{"d_mlp": 640, "norm_eps": 1e-05, "init": "normal", "schedule": "wsd"}
Each number is 500 + 25 x the weight over its row's rms, rounded and kept within 0 to 999. Layers, rows and columns count from 0. Numbers have three digits each. The size before them is the row's rms in percent of the matrix's.

# up: layer 9 MLP up, 640x160, rms 0.163, rows 12-25, columns 0-159
# down: layer 9 MLP down (transposed), 640x160, rms 0.122, rows 12-24, columns 0-159
# gate: layer 9 MLP gate, 640x160, rms 0.161, rows 13-25, columns 0-159
up12 099:502462476494489542497503511482498492485510456538504509523539493482484512491510445504454486539485481448516464507498538518502540504473522468514515516544489531502485479482548483503502499487494504498515491504461509475508479549496498514501525505507478493520502498486472508479513436488482534484486499516517555510479552502501468438511508475522544492546462475515491538473508488495509474487540526517482497499484497476490526495556466506567502489528497515550519525472433512515513470498532516
down12 099:491510507506538457502470531465526491514492522496523508469470513506515477540500514502545464515527474481494523553459521526520529561547526487501475486504521494515486497524529520482508478499475478443516464514485499544489495541523497481507510540520488507451528485500481524488493522517460472524508477500525507548505526524489504474473482455499456482477499527530477513477488505510509463468530483474460532479479489505492512478478505455527488538492486535455490457459507471507489504434485519
gate13 098:509501490473495476484473431454530462487523515486505489511543499492490537521473490515515478517459525509526497508546481519514475448466525439548505515526554484495479506484508533469493519525501470477502518544506491475517490542462476497467506485531530491515503512461520524502511485502527505497517556535489515486502526500509489497526507498522525452487534531509499506467478472522492475515502483459476527467531493483497500494515502470512504404500519509508495508485508507499494460466458457
up13 096:463466468523481466491476522512472461520477461497547464476499455474500485460427507482483494490496498499520470483447471451505487463490520512506489481497495482445504485431438502481525569530472554465452501514483536479503493524460492499519464519502512512516509513500493483477467512491503527541537479508517542495516502486483471507488513475510512523513502512470534519494503522533512483523511501498493487495492491545466511537500508496513554510486496494475469488471518501469498489503494506
down13 097:512473509503527486537483513520461553511490487533493535471489517518518493467498489513438517515551515487541528509453473484518513534491530532525466484482479519536516453509503495511456508487496484534528471482485499494513525500490501498501481487494483482533482494503491504472501475492440553507490488504501501471489443472495485481469488518499541528485469493519510538504470545444481517520494477542557509515459504512494505459518524498454524556479475473509468540499539530467490499510503502
gate14 101:506491502452518499535549481436479490489498502506473508482511572539499532520459485480488446488493528479454498522530493507549490494480494450487459507501518506490523494490540536472574499505497510519438517478489477497429451497505498530486511484493510504524539530533498521471502523506528491458521507517510504454518501509501501500530462513509499477479483489454473513534502525505488515500486453492507540479547485493491498467480508503498503485505499486509467521473515499492489499479480455
up14 102:489519539477472511513541516503502461467508520539526524487507471519484498530496511481475533545466514464462502456483512526487487494483513529539497478493511469478464472471549455503523477490523506489517491486426548503544472511499528543492482519503487468520452528544488533473478517494515507510494461542483479512454504533472504478502516513459539482536484482469494480499518508504484486528502473520500474484497464542489492547525490516515544500532508497496504496501487491522500546499470553
down14 108:480508560500507507529487528504503492490520509530511482464486427486488469480489489478481586500499513546507459465512519507481520483500492546484541507504494464473479493478509485505508476499549489517521541509443507490515486439496495469504506475515501518528488448523458499491528483488500521499505488501494489534481507476507511468468538463493522515527486509532492492483497497503466493479502515494466425502485513505533447505553502515480520520517471507556474495527491475511505487519458525
gate15 105:484471484563515452503503468534534537465487534453474532479536501499511491493500527494511517504522463478507460522512456509504483493530529489479497489476481514486544512483526516530526522498518518478481506485532469531514537530496516501477523483480494509514514467509486485498560543460489507513536504500511484502479499481562459516460542472481545534542520539458479512506513517446464517507514495456513493492455505512497474521485496553517520483469489506521504510511531474490460489488527517
up15 099:436486528519516452488537490514510523533516496485506495510514499514534530435494459503495501518500475464504482465494490502491509496471513479474492513474494507510467471545459491517450498472504545465476488500492509499519543522520502493525496502472473476502485551461500507510499522531498561528488518503486473500465544484481502523475493513507555485516517530508499502528544496458530526559513482490497488529487509505533530515556503469492474478509493498458488514539505521490435535496470465
down15 100:497515578443471512500501508518509480520520489521518469501513491485501523518494497518462468480489546486500552500528542488500508522504472505520465510531501459545503489517503477508459482476488482509502487514474526474528502526495518544539472529527509456480477526489526527507473462527516542515479480512486526557480551475465516521532499519517482473476485471509502508523477490533532508473465520530466508538473505485496495550537470462514505519523491468509489468460463468535523498501516510
gate16 096:476507482527561479513530481499521528502492508516466528481523515494483507536515496522492497478456485482493513529483520560511485509502537467494508482496494533547523525505512499541501532482551497496479545529495542464520480458511497507527530478501559487476538478477486546505496521485512524478514523516539539527500505510521502522475496477489530518486520543491506493537503512485492476491498453446528534515465477490569525496495475493488507472483485499497449461493496439481512523493540473
up16 119:511444505483500538515508536528500471533476531536496501471526490509504440490506501488516465475489471501503508460494489512494498495496470547461496487486464480503515453515495468503514518459473499483520494486466462553429503531513484495464495516501481499518513483488510486482555489518488492504517520467478513453507475482511512485543533505536565483542528460498528490435513537514547499528524484519475516457473521518498515504550541511500491475515499496483528497479519496487514489488479533
down16 121:502486496468480482515475547514558442526527522509460499488529492501494454476508497523513455488500480512461517434502495481440491497498489527471504536534496456492507462507497465513491500494493506517526502497532480553454498492532557519485529509513451465493477497502525470480542485534507473521523500506513490488533465464524514514537533521507531486502523485519528493467514532508527524489521484516506501470488500509501484500559506507518497517531542480554530530492529495507525493481475536
gate17 095:496546507518524524499489478440556473491540511499493464484533472499497533495479442548479463471459498515527507494508516494506502463546500516485472473507476491518476489545503456542481539521510488515551498508471520501502451488486473496519503483532496490473514541469473516480489474509498522504498487562486497448507550503469489473506496512527489489500510490529510484524522433533501523504512516474489527494510492473509499444472496528502514452511524505511516456516495502481477453509530488
up17 097:488521521483506518551481504520522485498433475482438534478521482480494499527488526532470509519458499492484506530465506450500496477515513503473550541458505450538531551464509536520477481516492490503471484517494517472485493517521529521485486490498493515492496504521486512482510494490467537441515505452496483510503506479493440523517475490458491509501489538456492476517482544527490482521483473508521497573477502526522499494508492481482497536486458480502506536509525495505506516510445537
down17 091:479507497498508524496494452448540469535513500484511465480488521505514518505472477526485471440479526530504518508545517492479472467515488520477490514481496507517479493515492467525532536531523478514519463471481513513515488450482489524518500385541482499488500515481441492498502486504498544501524502568531512454508513503476533514525488512491499480483523486510488502512512470544499511478500508523508488498519478500492503444456475522514509454473504480505526456487505501469529477497529511
gate18 098:522522475511499503486474511521527473499506483465489476509527555529502519477549541533487522473496495514518514545490508546501519495497526436483468527475467550467507491530506458512515493535528552517448498502543433521529492511516500469474546461490502473510494459536517443479505488501489491529497485480533497462512478499481494523534487521515524498511538486494445526556522495487507504471498475488513524490526488510517465497507503495468551518472522505499476507471530507490519500511516498
up18 099:498527447478456469491530556519561532474469524500517494486501460509520540474517466518518442583477479462525504522499541509513517505451500495529525491515512512528526498505475508530518473506489536526506506489500489527516477500535504517559509500490461519488504490442495497450497504520491510500477512468494499504520498500500514468499527469476486472474496490509531518466470510497504497521534508479503489491471493477517476470528497417482508517447489461480503522485524509484483494506486511
down18 100:430503518483502511515512481481526459491477453502518553521451481515518482459478477479466503476484509487496477493501489503506532508484458487529517493483525520559488518504477518502488465445518487526481550465477505477470475462457504489519488502492480535505506487473498501484479546513484482506482532491527534487490506429525511490534510510466500523517504521483503459513492506496502472472511492486491479551479522476471481492522473474510532522566494451465531525495461492474474498530462487
gate19 100:459477529521462457539504481505519506507505499513499507527498527464480474490499515519510479471508498490504461490527474478474467484479490504510476489496475509494522526519519496503472492530465523516495477521472484477504528523507502478508482484550498447562524465476567484493527489507542485488466454495475478477486521502499493544502532441479479477531473541492533492529519507556446485505534497508517481487490517466515492476506495537475510506483467499546479509479526446494488477531432502
up19 092:514469522468505506471495509502522452499511507489507446520513474507469533481486487540497530460480507474496471486535542526533508480461493485516529501449422506525517499544512492513475481508499495475532487561467534530522484497551515480511499512493512508533497448489514513464505503499490518503524531520518493480535478462487484535478514490497493488524497505505507469510502520533483527521532502517521495432488462517544508505534524505533470443529493515540474519468534498460506492533496515
down19 094:476491521492515518478538476476521505462488497510493517490508488480498493480480480510539483532485499501485506492538502483483467514497495533476531505496483515514510457474508499499454537480505480517470476494502555534525489476521502512516527598458493515510502506490484570471471507470501458484446527494483503500522510519473496549506474507524528471465483523528508549524551476485478534520504526497506533510471514488493504499546479511478509532494498514511533510459496537553511494425508500
gate20 096:497498526482528506498492474517454505500476505534437492495494483536494475496491500494434530501486482503523490513459486550439505524497503492494488514491532493511495497491486513507475530497505499503459527506544474464461458499464523497512517479511505509483513519478441523529513555485510483524526490502509520479503471484521486493480474470451496526512535539517513516507501479526449474529491507484480485485479554469495476524443481484496576540526512464501543485514521488546456497502506512
up20 098:517485489509486486479496523540510485523475522460523502540514493535488473499509469486513488502471500476535501529481468494533462493593490506506470476484477482523511483480526505509535485489509508487487553461505521490507472524478524549447512493508481505500495430490506501507492524529448493478516495507457492529480465540465502519538527465522551510552475522527449481487497518480531510513529531513469534484513514504486529486515506498501463496491476486525487502518527502508551534465500465
down20 100:497511505541514524492483490491440524473466519497479496502486493457477480536514507483499476511466477491476510480491498446520527516512512499511518506500523489527550518463457503539471517454518522502510517496480481522491489430535510455485454453535462473506498509504457496504484557493490497486500497498495483457481531519527490522479528488490468495508488482518497442502492503458470462479505505515465448499476530516498482510478534544514513523552556547507529462502499499517502531522493492
gate21 101:503498442501551542510522499477521471503493478484489501502472533462515500526497509498468464490511495507492487524513522503507508477521498482524471531540489475551518520520487503529530465478490469524488481528549535513469528497482481461512529465532499508489478435514530504477483527549493514500492488491539512450539502479491515532496511468512532504471495564453516460539552532473484526485465486501510503485541504488499509489488497535466489466530520449508507535505525531486472508490473487
up21 105:543519528480551446491502471550495482515513520482460490509482480481493488544449498534493526484486495470455468536482475538479513452448502525497516477512501501525500495509493481556488511513494511512510469509458509467543491494529479527530483502496504529526469496504488530485504466500506520523462453535482520545511473486524520486486513477479506465491509511499525522514464524484504447520484493499485475511505480527427477512457502500504499495494519542500491523504516531482531505431502465
down21 109:541518531498513480484500528504489510527506525477503482482537476501498502497485471496481528532530498447457480505459508513508519444505489541539517467553530473490517469485553499501501477443503511509491517519480516502531492530488504534507535511508448502494532463498517528523541473496512476518477440539503512512513501511491512503492499502445498534503487510539534519516486560504477465499475490464507510496558548523498543551505487506509515531484493502502492531526524501486444503475525524
gate22 103:548546474558462464505492454506487498470531524549502528506464538504517515518536550499495495503487514513517473545510512492526483485496523481531476500534531509492504520529453421483489515487515521538507473495490519492504533466494503537499556461504534514483512463468529474472527527519505520486469503508486535520536460496472503517538494514502495477476495503492479478498441534485531498495495464468510551512529518546513520495503493511498529534511516498513492483474472486465514506507502523
up22 108:496495485489516496473533491529490457528532531498449552505481486505479497466493504522528470508502488518443483480463497518532525452557506467528403502522524482503480497515552515541478499472498483532475480531501472488479458504501493521503481507496524457506518532503491498486485531465516506495514472492493530519499567492495460495496497506483524506496480503487463509503489505531515536529464500528479513519473440521489478464545449511484495497472490509507500485499507503514449475524495485
down22 114:417468503505485476530517510526501486539498510487515538508494479503469510520519498502480488520488464496485476508476484504470513451508519524497461536502473510500531466468515487541489464485489521511479509510486486510526497476512511543458498506512478493485523498502549500493491509456535524465510502487502494508507499490509510510461498526540512501492481573518500477537466532440534486545496469488512507472497450529544494511461456515510473484518453469517477515501499554540437486526501489
gate23 100:502521495506495506510529494494504501450474545500498497467500487460533515520499484490532489509475496511478505515528503451480470454470479465482508532448493477498507502497508512532507505510457505476507501497492550477511463492504539470512502500489507499515523463528521513577499485477480532499514501449517460480541517487515486533504476480458495511505522499516460466529503483516442463460521491442498525500528483543492542502504496517490458472522445529530511456503562457506498505490503483
up23 106:509517482491498524494524470459542514497462477472483471501502503453514495473495493475498541520492483540484513476472518508532506527489489510475567493525539536497495505498516470499546479522471513523480496510482494512477480524450542443523487512499519528497487503498493516542486497464460489503470467483500508519510497519502501503534478484475508454484471506493431505517504477510528501482504514492505537496506505506475551504521475460452493527579543513507517533487488522518447431506506486
down23 109:500523510486492514510486493532506457536487470518492501514538504483501518512482531497474496543501479480482501470488507526497531462523530558509529472490514479483494501522498466459519502492549472506491522503476461529492550528531505444530505498499492522519501537517504520465534514449471461526459462544490513534459514480502494526521486502526539495485493520497507467539464502486537476512509507518526457470516500458484534521530521459517520485553465484463505542520450481476522489529500499
gate24 104:508487491501525549519517503503493520490487514510479491448564448506502495535510498550499506465538470521496509480528470518482502458500560481473487489482479478518505507499527513503492480449533503463507507473500508520515456525498481506445536488535525504459513511486486518519512496494473511516481539510556517489551505510456514507503519439515533499467483503510513454522542485503473509523524456479465515456496496483528508500481505485480472511505478480524471542496490427497523507530482507
up24 109:481524501516518519488508420515528525531482488502501506513495501480482538511510536466462514515521541483511512470511583510519460487483488508486500507474554499486466471490473462473475481518484504474521528515514510516563511508521475430484511502513488522521520478503496498472502517484481501548461522476476477532500516506508526518483463501464516462491518509528459491497482486538504484491476506512515508482498518487471506512481487478521459528510527528493486521490529486455428469441490484
down24 103:536467497540498532497532482535493503480513508498521501463516485507491506554513517503469532490493507516515516494546514490524479504525506465488481505470546469526480497505455451490490485515520490500496479497538532506509496508511504505502509445476468505491467480515467471496524499494473469588459504478477527493504547550466532512567517510449510516506476512501492515454466506490536531484506506528515489510510483535495482465501520493492505523454538516483472512468509489464536517449510457
gate25 107:532497471485453485507486497461507469499536482529539494475492492538534518536517541488459538521466495477495514463508454491526520509506520465505520481534467465436528458543514507513507505502499510487544491499503473475511501462494486520462564461542514481450478492498480501492523477488477493566490507514512544476492476535455496508506499508484467528537540506522502481480498498517496533481492440500513492465513522452496512546488497483502473521522516497493476485494487503463495519504514470
up25 100:484511490497540490503475505536477522535487503519533527482497468509504547485515528504461497524519486458486503500536442495500543502501509482506498492458531495484527531452503524515457454487529489519519528506449541567534491494532516542473486487518488516490481495446459483517518508463496531476481505529486484476472526503534492463513492516483493480464498492479490537481523540528481506534481558515496511511487463495494476460498491471482567492494520514489529503484462509477496532459522512